Weights of a small transformer language model.
Size: 24 layers, 12 heads of 32 (6 for keys and values), MLP 3072 GELU, vocabulary 16384, 80M parameters.
Each number is 128 + 24 x the weight over the matrix's rms, rounded and kept within 0 to 255. Layers, rows and columns count from 0. Numbers have three digits each.

# layer 8 MLP up, 3072x384, rms 0.0707, rows 509-563, columns 128-255
139098108094103118141109203114134098135091167103091123111099114182167091136090129115174102094153107140067130125127104154120179109165100170125135165154158164158120088123133164158078127132142126156100164110138107119149143163132164130133174130122070154132118154122125081111148128118075123099152141153103082107127160140110135123156149126113116121098158165133139144093145123092116090096116
084142113101135166122109141122140117146158105122094141123114152126108070119170141184138082081132160124111125154123144139096138140128121076113135119135138083086147167180177143080168107110098129165129138147143107109138154124105137148101167141135109126167076088133098090108109126118119107119123138122131048127099130125133148153141164160124152109147166090132134136114105143109119155097138
123129102108113128128087097109132118129112130106111154138132144122115144098144111117128127123094133146104127164094114115150123076132126118110123115124151146115179145141142142157122117115124126163089108115098161110119120106141174129127151151126159113113132139135145119164147126105140101117118100120107092127122142149107131108114160147103125120107145118156155086113143174095122110135145
159133113115132151129153127134110122114096174127106159126138115095114104139155147114139155139150087130164118078147148147112134105142134143160129158138138127181114089124132134157108145108168140112107103134116139147102116123145127156115113121147112116102145129126155160156157113118130134136139118122158162133146114100104153124127113136131159132113120120114125158151107134124132102147097
138124152167106146145104128131109121154141142097151118111134127154125121165128137124154111141140111130089155117107084085122126135122131126092101119126117106146159131132109147129164104086128093111205137160147142121105107114155100075125104123146147124172171127146115084115133114127139148176126114087111173093122119165126110112162152166133088128165129105122130121153137118150103167153132
159157134144099085102138121143129126119079082164085140080132144088170114108118120154155124135109137090156132132087166110203091165138141151105112146124157124125126116142138132144086096181152130078170142162076108094141126106127119149117122152147202183150125146132113101098152105156093144136098136131154087153126162081118116122157131142179155116112137113152077100129139107117131143126150
139157112105141131100146122122119116124126121106151101125171149136126135107129124094163127134136141123121149141108110130100123112141147189128120136127091174116144147157106120152079182116102188115099096142109124130137166105112128134109139151149148153118134128170117147138115174171136089150159165127165172069127159113139094136152162142067093138084095120099139147127123067125164141105096
113146160060163142121145147186094106149156077133117154141123140108174096125120155082119090108130155120137136140137164102157142148164109127135122078157076147146132125087129107147185082128083151144091174141104122136130160163152118099075120140110182099163118159098129167131127115119146121180152133154155138090111110151133115151122173120125135094105114137075100143123120124131142109155143
147113081133108151165138132126130170167143125123080125134132126135118117163133158133129111121124128153140119150157111124169084141137105146135114138124104130160137103162093129136141146123115139097096163142152081091092168099121113166132098118123135101154087105172112120100103128125157130087136106157128144083155134103116112157163130101134150101133112129124171114130124093167133123143102
139132128113139139133092160139115133103079170127137117151172136117172065140133144122120150130146114101116125148126122161134109161128095156130139127115118098110135141116111127100130103133123127161135139136123155144106143109092139130135114122116103163094106143134108146158147151124108082130145137111120130109114124146149120140111110111102112100120113115129151116150152134159132117130122
142152121149091119130148102128138121129090112131138118157165134147162123150151157143099133115140103113092136103112147125149089164103104109110102131123082119114170098096128092110144158120139166107084125129191133086079117166130157134118143103124113129177133120142126142105137082171152196138143093149126135117127103138115149138113100145143174161172149099118107174179117083127083133178107
088081162126152136097128133097118076141153094182128054105094116114088126111103096142145102118125125088181068143099169108117173126110171095123155180146134090108122078120101145084125144134120101147146111130100150109144141140145187105111192129124138172120091125104115135202150158159133113154133159143146169113067121146067130147113130155127106056102143104109173093128123128130119128107105
122139159109130156130151072112112117179130146137141118110136160114107058113142180126093104138144120095171143134085164154156130127174158106190140169138078120133118154091098116109188112106143133143126117119132172113131140112080085126177124124165100180117141197093104154132133157137093063125155156145128132098167136128119157190126112113095162145100086150129122126156134097132120113129141
127104130146122140073128145138089098161098136081093087124096142113165166110139119116096121119162117160133114148133130134076132168095122158161134196137116120124114144116108125115134145133151105150130143173106162118078134100148111110155144089169102151125104131156140118125126120168129082169153169141111154104151108139135102129134138144168167130148170135121098121161156136129104128124145
114156118115128085183114083140127146075131174151145152127128095156163140160146160114151148118112127084111115161083125051132121169121112149078139138167147134118157169146085143127133083151143151175179109141154127113155121153109151129128118139076087132127114119121141115123136062153118139160169121093154102157176114122113137113220111093090154141162148146150109098108104176124158135123171
176167098081084142137171101109159133119123088151146104084121152127171104170116140107152112138108129111180127125134087133137109093127181156081133159096133135120124162174132144132139166149128123135110148147161108129085122076110126150116132113106114071112151148097123140130145127104123115108147126166136123130079128143166130144090121131117156120099104144090167098120113085127126097141125
103123110118086141133125095193097128119098123109092119126106097137128097134154106166126165128111160109104121065148093143144145127132157116167131110110140163125128128169115109116118131123106143130089099116138118117128160133095114148146115121153142136121143147147089167119142086118124114138141109129118107117130107154125135151138117105149129138138136123159120156170125089117172134124128
152119147142112092120117150105122121095121157138138117120136139165104140096158154109114079117156106132099144160126140119147104077152107100148115101130110110158116122098100150147153155103100156134109096135136123149152077130152127131186143122171114144137195082116089132096169105107134094180099115149131124157152101144144090130147080113115132128120160131149130111123116122158104132117155
148090144142086109160101184113109126139137115143131130127142149135145130131131153117146132132184129138144125116131114114132099139155155148127125128118116123119117129140096135131117130134132138122093094107117137103105121123109113124129118108113113148138131123141124104116119129123136112139112120118133121106172129120106123122152121113119140127121135135172113160122094147105116104153120
122165179114105151101105151125144220149144148127115105146153132124129155134154171179136139112142085119149080099082165069137144148112155092131073154074094077097114139123101065105101076146123194156076143154154124155113137124115175137142108114108119134122119145189134142142094130123104104162149122077148107119092173161175103122118078132115149077105117114151119154166157133164131080152165
145141112136140140091131108139092100119104118123151109128130147161094103124141107125137149135154135137146132117084133135148153085129207092092119129131148164140079157140124140149147081100169135149140142115167098099116135100119084149164083100121105172087106133163124112125130178088110147184156122162114113119080152109129116135162173206126176164143113161110138113114119114114128126121075
075130088120129143102142101148133085099134109124083117100077130134153126130120109123088107152098143105119155189148132149128125123106102163143100117115131107137130118141145153152102139169132145138086156123141091112139156135137143133115115095123077141110124109060108144132171117099128120141135162104065130115120127119148112124121123097140108191129146122097147129128157186128161106164149
101146146134125138135114107121155118133125135122121118165118121147132146140135092102116132101088123137090133127085133140127089147137124107155159156120098120160096129102159105150115132143084140123133135089134122130103099121138131144105148071088160133145123086084138163128126107114088115141133107171159140165136110122129130134104105146173101132143115127110113094133122134121111099149106
135136114126098153138196086149151116097139125149106122151119136139153145124119140165179172199072141074112108157069153202120155108121124095150117149100090088054154119147087108148074148131105105153101173168182193103136145126125113144104126115139137080119098177128165155147174090119072045201136152149156153098072121133112132112138127108146123152182133137128076103118144180156127137116136
102170146136170141123147128086156144163100143090107162068142149115144173131115086149119116159172168151210098075103120100130122119122110154175150164131077112091101158136134160127173150085125086121160145184140079122096157072115147128172134093131123114165104115103140159132113110079118151152101097095088127107141104152109066134107103131154133108148162094129103096135118112110124093138183
090132129115109101098123100104131111121147127105145108111103157108188129094078123152125141104166139165165120164109133095139121119098121131134141128114125140068091147115141127099119093149176111107162132107143099134117125099140125116134106097129175115147128124105170141162143160139090124097090168157103143137152169150121091138107148134142144141114120115108100118087153117103182159101134
143156117150131137139166129116118144136124112167156136154136151103149150095161114129127142134112132154096148124130173152134131107138124135136083148121137103101103149104166145133165097129123148140128139119112156107143109087135137121126154179154105140122126102129115116106163124151116145116148083118143151127126123181144155151084125126140165154144109134152158131130134156132120070073128
115160116165117166117109104108110104127122164140129139154122130110120102112158137128119083120123152123111121119099113135129119139131095145128118138135123158125154134095103136118136109125117135123135153146136115107110133107150140123136111124105147161106141119119156115133129162120141128133109136114132112115125129113119100132146113114114117104172103118146137114105133119127121157132135
147098133127111124133162097105162162202113112118134182132128120104133136102112093111175097185146173165126114133178170114138099075180157137084115121142125153098173144160126117062141107135068085104079102099144160047148145150138105118157093104131135079082134139135167139177164118129102108083129140146079082099144139148153096154124069124159099126074083097117126125160102092170117093147127
110117092117113135095150132107143122134103112125129107123142130148154150099088078102080161135133141113155123141172133139136086135110132166118136134123099174103128142121157126140131117123092114135154090099185128131163158148134117112133148092123121098119109144112119105142150137151131088115132126119117113144135114152152110125077114124106094136133132128137146124107126099139154112143154
130149176163078159093129158116119090167075161089116159153116163164113148080135170138150166133135111113149139133096130150106155131098120110144144094154161147155174145112149136133165114160125134113170130116138119143139141141100104167088124103143107117106131101130130111109091132103094085188129133084120090114114126116135150165125131139131140126141110082162096155133090159154143143098146
157134097212099123127140129130122126177168137149140099146128154106121131131108098103122141118145088137121114161089147164144141120136131113142144113140130126119125186176183156099122149172141145149117167100100128089163128141105119135164122127065117147146097117140106129120201155179115144125167121115132135138141097108101144124141092097135132121162122135065133121166151133103089135118155
116133122134141130111142126138115129104124170118144176103138135137095106110107176153146120173145079122132120143127122136111117112182126139135151109159136127163121126131152104114134114160139142123097102131099121100145111099146125120123097152123115151130143098144113096116172108129121131066137101127092104110137090128121136117118128098099148101090104130163108124195156119115144113145110
114134114146136132179126163178125123141135135122111156123115165129096155107138136114157120157134180148126146127126121117130136127148148153138169161137113109121121137077105145128140087130132130133092167126141122107105111130128134122133066114118087186124113121096126158092153103150140124128106113155184116125095136132124115160147102102158138110110124122119137146161153130105144128111135
099191093129135148127151135069108134122193131108108123160105156142130141148118144090143139114151150159136124153116112135146103134115145089103115152175171118148109096146133153144202138131143087094108136105108130100118117148165123128111136194109120117111152122102106150106090134130137110148118147146131118117123056134127138105125123092107132153128125132159143176144129105091140146148134
116146122145132138111094160122126148121134116084109130115094120135120108158104119136113166152124150108144148139154134139137163110086131097111111170094128121156129162115165154139142124103145106113109154133112125135094091145140123135146092139145141124139147141088096068105097124125145159145168162130129110124114156151097130103122108129132120124116135133123140108154120126158082145117154
044131123134116136118158088135136111131136131171107087151101100143109132166159116112112089128138086124116102146137113144123126143127125093129113084111128148126135120116123106116106099115101159128102155145152112130107081132149137147118120146137105102140134071154119125124093121104124099099113104153139132153108139118167146162118122160140112131102127147149100155143129146116125147171121
131104141121141145095128100128147157142124144118118143134151139140136146140162138130161114138169109172140164152119112126131130108148128140127101127116125143108123138131144142104134136143144133125112135137148123137148145127147146147154174103104118117108161133136131124139130142096136112110144118125122148113125118115142112169110119146130128147144126106152126130137131127136148151124148
137127086110138115115119087140111116118111113108105144148137139110127143103146155131163153092114119101139109115125150134145090101102109133172148124128115166128128129140123139164161161084128102110136132117105152102157129128098097125112128095097153120114158154162121160130106128078066114074152163117086142129116157134151135192109125122105154142100114144137136155105112116141159113128130
152110125120129145111111186131154110134135144130123138144169165144135150135089168144090118142105136159092085147150124122137111112152107127149123122108132121165141108107135120147145100155134125129147111124111148139150156155153118122145156121133122126101113108132125140117102128115116150151142126088080110124143118158128090138116137128151143118138134118125125123159147145131132128153144
099110169096103147146105098110143103141122148141118095107170114093137154150112119157145135151132129105148108172107165088161134125134125160150130133127143104108150113093138104148114128122181144123149094174136159129121131160096121107139150127146086147099102163136104120137129073160106142084104152121107156143126158117119147123109120102148183102170120137102140127131119089138133122118137
126154118157108131169113093152077116152128148092100161111134161142082144107105124147099112104092067156084116129150129123118152092121147092127159136178128137173134145107155150108115167099169106105142141095124163133111126122071092083115172101121197161127084136096155144105128128141133093142139162121185080105157198143096098144098108112125143143117115109124128090151128147118114143132188
112067107089099110124093130144120100095113111166144127143123082155100128148138123083117093158131093119140164140142116153097151115117114111110141132128116109129112117139160122153090142107106118113147120158104168124097124142146146101116112134149121185126111141149139157145146147101127171144105153096115140126111095113178093156101108124130115128138120116133096132140124131156150129179114
171137124143130121097122122123113139112143154127118113132108120112183109136130088146128125099158142139104126117096137096125155078143120156117125134122158114127155114111129155097151097151168102124178150116128102143134114129106158170121111113153126124086132097135091130134126115128127093100140119132126171097177085150160140116124125127135179113132114147189122100100152135113101099122129
135152154135105157103109139161098118093151135116108145145142122082139122104174148128129172137134113128085135088166135123092179100119098143118126135136174159118104132103125178110144126119090126124133125124129096136156107123158142135105146145106130109124139120149139157142087088133163134116164167141126096116118087129114115140129116154127142080144101115161115127159111131093114084134112
171108132151132126140106130145119149118162142162105149097123114109146148142084163163120113101120120131131150117142079107147120096152115129144117149148121172121110158123130169133116144084105127132100135135195123111122153130122181148137160117138120148123191145136115109101151117116126131135094172167144144158103165118122151142140120102124113092161140133105109121087149147110130115096091
148131149142122132110135143124110116137130148085111147139163131110153116142143134175092130119158154102096132155113085144083134117107107114120136064109124097128184105103106107154094121122069160091138109105121109118138106096148079163156097078149131112076101120130103076087076140092099111149145079105137136154135115129119117114175132118117137087157159124119134149100109141159166116135148
156172090170146130124128134142116110151132113138153132135148141134122116165163112114151165125140099158160160156104080127126174142115095119134125112128109115130173112114113099149135124133106118126076148144123134095142118106120139132153157107145144115114113099114168103124169109127178115148118114122136152146094149106093127120116142110124081122104192103146144109160129127134169137127094
113088110137157153165135104137175151117108113158101145167104068122182187103110104176115118133114187165088100137106106123144140142069101103115115163134119111133102141109078167154159140125108138127135129089122154106098129133149110119158156088097095121121120135143106152147121148099072163188116124124164127185138146123150075131151109140139133104136127101147107108133123126136119140164101
123129134128134159112125131129117123147149132115112146113140104139158109133155134128116128162147129117104120120111126164121118128130113137118088130121145118117124116123120099110102110111128163139088166166093097156129139114160156127133155120131154147128145089112154106144149114111115117144134152135120109127151107111116109143128113172132153104108144108122135151086120085126140138134122
127158181135127128133105123147162118095101170190125168091144165104120150097130128152108132125120133127161127129118148128137142120117111179181107129072147115115186151125106091122091167078155150113113097154146116168154117113140126102119178138138190154116095120173151153154155100156153090124111148146107105166140110127120130112127083112135142139142099115092131107129161101125108098134107
123111169128132117124088138110140136144140119099081122122132118137173100110138150163134150113147139183114109101152145131106108108147112142163116112097127114091172094204120168119105110120143144128126135116139151133156118146106116155194125156131130102114127093146173129108103135144124116175115116123154145135089141144126136130164125145145138127143171168176149112138089137111123075130125
123120129114142096116128165095146078141135098149137155156115126144130096130137134112105142105120103114119152177131142122132148138130112203120112145125148101161118122106116131168114119148115068122120150138129126090143181147133099113119088086138188161137136121120157166142095123153140124139134113137137104160114134100099135113139138099149146097135146111117130142134153116128138124143129
137128128104116166148082120141098125140145143104100158099126149117125094125098154116146127107106113187153084102144136109118160174132135107129134099099107138161148122114125121113164108139141144143136149146136144122105110138118135080127131138090114145160144145107160148139138124157136175156128129116122133146122158128130112125116114111135101180175113104121094143121118111146097109095177
087112123151082127112123140165118090094103109120128126143106110128144135125127110102183113125124127113128094114141121118120135111144130111104124095108106128178105135115132144129118104151116129146129141150117137159139177138161140116167116140126143120089148153104127154139137129150135156106146151139133098124116146140115133129136130133155121116115143109100147125109112135131101120115133
# layer 8 MLP down (transposed), 3072x384, rms 0.0659, rows 509-562, columns 128-255
055157147133138155134115151119135093105138143142130122148106112170162103173163147075129182107162144147151118130140068144165177080121136126123074191085112119157125115121148130155107150153103123141104151143161131120125118148136133135100169153133113124123100187115111137149127149134098168134157113101144152108154123144148203095131162128127116126128138177109143144127158098095085141121168
131088092096149152148134093083145093165121137125116174090085160125122085092131134159155094164101129145125113149095126104159128149124123165129181107138173106112148148164158135138155120093111141132166137158109120102118167132164132107120123146139132137138116129094146150136114115121156106087163110117159106129130130147157162112157096099146116115153138123149136151102116136144163127129120
130115115175109149138157161133111136104143120124128149160173105170120109149149139108166119098141127111147115126118112141133156110141116158100123080108111137119116093134118118120141158104188151131140134137120165120133126123121121142141089152184131141122106125126124107108144103140125127146132129169122126105120127154113087104107116125127126118123139138155119104124132116117130125147172
131141098102145161141148129117105101110091119161122103155093149136105104130106166143165119142098115145101142139171112098147116121158080166127145143133133116124111138128116140106106175129140120097094148127151127104128137104144105115138150127112159131130165102128108115167133158164132136141104134138132117146161135133121112124140122133166139142103119123146140110123146130102122153108112
173172086105108133079114119175177146147118136110136146148104140125128111148053133110126164182127119123133138122112124112079145140155156129110112105086132117091145142143126126101128082156096114071131134157156144150151154123110123114091140153103133078112140093149134082113082137130104117102128118124139107144090160102116117104139131124089155150116094170101064157121164134133151062140169
116103098153120108124056141138123133135130087146124167142126114165081155128196108117132146125161143088142136144110127113151135148132151119128114137135165145167141128188128117124115108112173139125099126127165113122113085117147151151147139102122097116112127127178103145114112142124154123177082118135116173157085117142120141119143146147127154148122109119115149103126092108097159146133155
133108087159123135120119103101133099083150141148170103138141173135170142125166139122151128114111112097151158128092122087158141175172095151083118131146102112146134117102114121185155122129120131085097096141139174138155092186118123136097114143143160142176136134154119106102129144143165147152145130098141103187095159102150081168181155107123147125078083119131168123149147116106104119125152
146131119128165152175118135157170168127121105095150097139170139132073127128160098135133128110139129127140117100166112122171112160129102134131176133130097151119156130134118096085111153143151141106137154110108110129113106129112123109104171150149126129147113129124154160138104121130148128151080077129145141115131136211149128109166139110155125147146124116120151116159161131088127120159149
129111117149136128119103128128125145139155152126139163139119140133103136108139179168140138138160128120137119148142095122114118139148118123135146158113142109102150134104113161147147092148082134102072104147081182110141175152090108119141112133154132102112133113157119176144106123135129127125147081172104126088157096159093124088122082162120098106156112155110139111107145142106124091165146
134133177132141152130112162160137077102109155173063135125113114124131144146150158120092149114092079132120136139130109129109125134153101096118143157160154115128110163158192137118150074139105130130139101096072165141135162125115132110120164132148131130161134117165132145106112135150157106114154173132142159103107093111126120123155100117098117106157136136189114142123127104151123110135140
142155074156116186100154129114128134139073130186146115132128112150099138098102124144105155081103140089156094110108167135079128085152142137116136116089114153098160086146127151147174110135121112125086145124144186135142114136073115130134122107091100133138152129117192132114148111146153190101134136128109133140137098129117146135163110133110125108110128110140102136130138125078131072146132
092129104150106151119090146178143110131083102113134106110116124150081120117076111125135066117095160133127146151152116128139139180178124159136160150111095111116111151129113093142152110140088088158128116137119139088151139133197160130124101120095158104091086120101098136182116149124119102174128141169141166164161123180098139149121137173100175115150142084102117106156106130131125158114132
064127122164156144189125113141110133141108128148112164112189097138211093187158141131141123114115115109171117144125124110126068100097156146138120116133127122075120127104122157084088129100141095146106124106137094131156139085138104123164134140145126069117132171181138124099141141143141139083131137153122124086102135135139101102145143157143126111184131154109132118112101153163130165050107
135136155089158146094112139109135081117108121139133110082082134142142124112138143149144116101137145140171077130150137128147162138147113144082142080131113156120129130119161092133139173113147156112134099160095137086103081131107116151135109130108142119146127117132137104181081184095092204178147109115141135142068143104153120117112116137123165193111111128139111101147136086122095140144127
112121134110171137132163111150107110103152182137117139130103114109119145121158142138163103127110108143123142137072109119132150142160129132146150122127136112125148122091181087116121127124101105160164122138166114119115138110132148114075134116138145136116132102131126128133091148131159148124137097133163100060130094142108119138159110139127111091093150135116135109155145118142117110117075
122134140119134084159114105040152151133168114123162121117142121162151125119108160142151128116150139148115134143126115143145112152118155119132158112145084119122095122146158103112109100090171152138148146080118123110157104141152118092122100145143130096103150151142086155135162133098111080150127145125160103103120149126112137155155077144171133095149128105096133118180125105142167105080091
104102107109097154127102178151085134121141107137139130114127118107112153148112092156109155145175170129111147088157141115146163154132148092117144134144103117126107121170114132138130132125145125113172107159131134148088148138122142115152147089139093157130181135147140158115093123144137142155163120124135118154151084150100111103114116075128079118140147131118153141110105113120100105124097
132127098076106136138134118146122125125113145117107139139141129122122120107118128104159152114129166141155119148125132124165158128115147144105116097147125132123104152136120119112139079099129118150133170138149136110162133137132150129119131150121111133151096145107157116154093123128119158133138148099133142122142111102127161123113130109135116112106101130145117122122146102127135131099124
113148157089124109150081138143122099130117146149147118154148126155109159092110114143104111121141155103175099138145124114147088143112115143131130102135155131119139133178115115135138089104136148112147137131165077127142129110122123114141100124169160112132124108143156162126144130114131146160129129118129166108155124106109108129123097135111138135152125161142134114095129151168102127115138
131154118123132137095166123142135113137113142129173148137120130149164178101124150119186130139126143110149144146127055165083163121083094144136125169132115124137113145105107132144100135121158096143090144063136159137102107135142159097135133178139135135109164127118177138187096135146115143127150086090106131136129098167130113110163122125116185102125152113151147131166090178121135108139203
158118115163122147106124166140128151122099118086161145156065142132082136160142123112149163134143105160125139112149080119146166135109111086123116116146141143146117103161196129117153123121135123136057190145144141128141150118138125102130134099134135100148108112125119155157134087118134103142144184112118110181120097123123103140131094137111140173132160144103087117127139128115119086130111
160124116134122146137119112083151130173165153167133117120127128141167101121139114133122132126130164086141166174151093130157164151165082102088122118150148123115095173158150150132083134120123132078080092147163142168119189116186138133148106097120102088142090137175125143093147169122119102160130096100136132101159117133165121109098146147123174159120118082120117165156182091141137159139117
143115140145170126136125086123139130131116144133115147112111167140166120142125108160113157179142113131140140112070128115143174153144106123147099163128132169132091100108071126136159130141148103150121100137119159156149177158132116150138145118146168136140147149172115120126134120097135130089138115111120121141109153118137127099119110116162159135128172136135144132108109132136101122101087
147134149110168079119143189156124180078096136094133117146142131138118133121100127166154179107098132128142132121108102134165128133113127136097094131099107106105105141152078100087116099084150154146100086126067164172188167106120116135146147147147093122132212090129083130113117105140137144058140149119158157158141094101123120160119093158145211142146062155158121189130129119167138100156103
128093133099140153167161112140143166095141126118166112140112081136135139132105143085124159110096157149149128129144138138135130129108104129141138122126092172118118086148114093152130152128090136151126162102064178114120140146141153101152136131111129130112105121121125125119164111116119117160127131138129108099131114109164169107141089161124120100151112153129130147141108091158129149159128
158156134159122132111142141143114140138161127129117098108147104131141144144128092149131068144096088146160164161074124121129145192127106137117170117096098095150170150129114135136152159187108121124124109145126133118165146132117138078135126096167163100121130148141131153098166167165104140148111112135130101118094127136135136130119125113144151116109116124166118190109101129116104112121114
098145072114125156137137112069151155144089103118166149171138187077109164163116145128100113098106147138126134156171109088140080135155112130148117130103153176160135104135133109101124157124135150080144130119109141106110118149134146157110122144114139091137169169113119104155096134105167082139132138173156105083130114080152124145179139109117152148114136126128102112158149168145107115147107
149149113135073136148151180126160121125126104120109122102109114145082109110151098146141140154099152111116135135157129124138135130114148087113137135120123111127078138120091093132119128120163124175104104119099152115138163124118122129130125144110135125159133102119098117138111104158148088166114129112153173115109142128123120119136104118130140113155156109111111115106155152117126123110125
117120109150159176147134119111167108160157107169202122145112133134171118139152163139103121197132136113159103107143151159106088096092170150143159128112152121140129127131139118110128062133141126126105129164097136118074118139132139109113105081141099137206111174104155102175165148123153112131145127136119116140145108134161117133093153097130116105094127151134141119112109127110094114096118
092117118131122120110130096172135136123122107116165140103124114135100152162138153162138116145088161100114136123158131090148135129164149095136145100096134105111165112149132149095110136129077132171140150141098137147113130118100147114131141152135121142145155111147148145104129130112119167131125161119137103120122164113115146145138151148114149133111086101128113071144144153127111102103103
086139132140125149108142132139129108142129126151130157128101128133154108116102104141151162142111119154109136101148093144123093143127123116128127132117162083115153151127149129188088141085139164125112151125126156133157166156139139148121108137120121117089111142116140128132096149136133097121100191169162136109106149121139144160117127135157100147125102154126168113148135139122093123101133
125182099158114103134124128109124116163144138141124138110139151110165113149153186107152158110124119140173131107104088111070109128083099173128087158158142120143183163148145133142115104141148137123159142120106121111154162121114106161174111103135139157140106148167088121109180145100139087112126142138150165149150148132114146131188126111122170085129157117127146115119119126090125090156148
130097085123162150131133111085116151151142159153144120106112093124127113118115129130153110151109118116112148139088137123106158104084102115139162088120158154099132057145145145131140134156094124111133125179114096078156122113099150116094125080136140125138139129119123113141074149161125108160112136123124126136118118140126172157127088083122114154128132120125104114124136103114151150121125
110132149115129123101124097162130121110157119132123122164150148106130168148128152145119142113132151146082061137129129149133129101096155140120130104128111110134100166122149094153110109121118121130148140116140112131132132116144084118112105130136120141114122110134086136113129131156174123123096157136149133109079098132128110148143158123131112143119118164100149126151136121111125090145158
119105095149106098145153106132127149087083141143134092106135089121116122149103134116082129095118134102130137137131123129182157120111151170106129143121132104120154149149132117085107139158117152181124109156119113142141104113104161103129154124132131128161129160140143094128139148143149117141131142139128139112126141100130128133134117121152132098127130131160137152101124122162140155110136
112104132101131130122183112150141146155148147152106120122142148133135147092162136085131127107111131146114085129137117102117130127137131127148110101164131094141076097161103095129115112140111127119106124110120107115169148113106132170148133122146164141119147102107137147138134141133081129125090116146104132130119089132124124175122165129142104160102125111127123135115128130077164129165132
075154105123167133131137136146131138080132173156164158159093132180153171155151133141101138091114152136142119084116159152165140152189162124127131124120095128128163121113121114104103123074123131083113124167164109144101135137143141161115155112140097149131073114131182152136124122104154125118114136121138111127183111105131106156117100123103117104148075134112140135111160132110145139121161
113147138157118135137089133110104126123134133135132162134138126130116088118161105170124129107152135139143123134132134136131101111151162139124135100151122135140139137136079116129133123137116107159162151128129140112144110118107110117124137108094136136125139095110132145166132091112123120100121132148122118126124164114128144119157119108119131114072106105132106123119137110123088141122081
087117113084123140134086152113152093114152106098165131159086107136139135126138157132134103123127132159145132112131140118105106160136105125132100110160127108150120124108146151145132127121112131137109103117123097116130155124102139129111128081157084173137156102136163100129165180081109098145140132142125076135136154149120109127134060143110096129104133110113126136107121152181116137137144
114109078152137125114145128118138160134124103144156100121152109130094129102082101149132149127129088114121149130091125120108144192097127123102121188164122155146119126123144151130104135140121135144132118137118118162121101133144108163140146128122105137085128162124112149143146121148139087125108145121135107143132138151100156092134147141138095129102136134107141089126167119117158144117083
129149100108137168113165160094115171153098080092155096096135130108144158158127130157090140106099123173138136100141135124089137103149097136103128148103167119105112106131094112141091114213152125121129150111101166151150158182133137137150118127138124096109089117164094155097145133117090154163085124098147148141180127149118115100142124094142100142129130094138147099151104135092162114142117
116094111136139142165159105121103135134128146161121115106145093155099120096145110157094126112132116156135130129086102166143129127122087126124110138128178112101119176152121107133082123126122119135101143119095154145143139112100153156134117151183093143125163103123131119120091147129161100154138138155148158128171137168108143103149118128133072133107145118118121145159141135131132117129149
168129149149110135106141107079125134131104128109173116177125171147126121178133134105099134136140126113151143149100139147086102118094154127115129141149170130111133140068142144134078159139119107125115105109098141114130155157113121153124141122155078144127108133123153148148175134142125114120085147149109137146073114123147080136131158087150105175128142129095077153163154148176121099115162
161120129131145122127170173148143149122131181113166118119159136115167139132141105048136115139155086129116147163134141164160165090132110140114135116134119113127164151125111120134119131136122148142088149123158157142126148099142115125113118144129141170163118112150099106154114132114142132149115091141135112094141144137123132113127121159150114137121123102136138083118148094128138186152152
143108149096190120141118097152107127122115115144124077148144102118106116142154123119127147110154143147138144160161121103155123105138118155127125149136179155123095156115119091123096114144174131165107173133133110147113133141142126139143101133104104092196160123123108109137094114129131124201085117112155128080097125101089141153155168140110133133136142117122132167087130139130136136154149
093133120087165146127139132108118104107155127104124131144104118098105122181116126126138118098073129135114128135098161123175092086130098122112156137105157129120116140133140156082125124098155118122140104142097116119149090088161148097113127113141092120172109161099139119140097136147132138098115094132118139095113095122141150119110142125128168085108131101148164168081108119136086115118158
123128148084122149159106156094137085099098180110127156112073114167123118133136106136140101125155134151111130092114109115067124122140124168128131116105149166151117128095094174147117094145110145154135153116137122113128068134175164065137124116150140126154115118205107096110113131117113165086114093133131091139126161119160121160151112117095149162106115126150125140127123116139150159122113
099105142127105122127087114132110120149164124121178148094162097076146135154145143099107117124148155107128092109121162126143110121107144144123115099140150141139107132128085126104079117152132122132162141145154125150123149087118120086141138133106139105085121122151141148139091107110161123153094149128139148088151106112097083148135139114152140144091104162137116145104119145123121124153161
120156117118131152109104087128113105092159157070190126103066139128103118158183086111141115119129064143169170132140157177137133118149148127116086109085121112131134152149101110090074135141116115115127108143101083172158103135128128109129133153136097135122121146110130141153137149139170111119134144134095155117115112134110128129122120168132094116121105135116168132125089091116062151144163
126125084115137148142157129134099134146108150126133112137119145120134097116145110108135106167107156140111137133130120098120158145106147136127105148139117118108131167131123111132151095112139122164141101076166129102142134160130135129109136118150127081143111125114082102104109118122135111117121152141158123152158110151136138133144120094136099163136117146106165100126129159127107141144127
156135123124163123103151117132130130135087134123109153176122127168148109114121142132141124113151158175120100129170120090102063108115140098149158094174163136081091100124140164121116132100140111110082133101158152155159138125131144153177129113126103123143150131102109155129114157174124137117119124097122088138155153095149133117097160141160091087120090103117166159081156122066154139135147
144121184154098119128092133148147116142111079142064094092132098111147134119139117134150122102092118122104110159120113111158122087148088099189126102085075141139144134121126115141149121165120163149130156129128153153131154118133152153075102084112148130102129097124120155149152103123146127170117108069107108147113184158171122131129136148184158121109157160145141086144131069126107114096119
151168133123124128102144125159119083135170112144132138145130100148138115101132097141108087113117150100133107112117137121170140115132120126125158145136111146146162131107161158141122124142126101119098118148103137140130122108125116149123148123126162103118112151156110136111125105126136139148119149151111125084126112131139121124159148121132160111124168108152112099183129141164083145167144
159110164119138166143132122051138110138129149112132122159141142111142126139141113154137145157121147152130120114137101143146110154129144131129146075172102117120126103129127146110156159137106143083128125154112126129127117165158136135123118130121119137146082105136157152115157118105128095116130132145090125139150122103151122140111102133188133121161169122140135139150130122089081140125148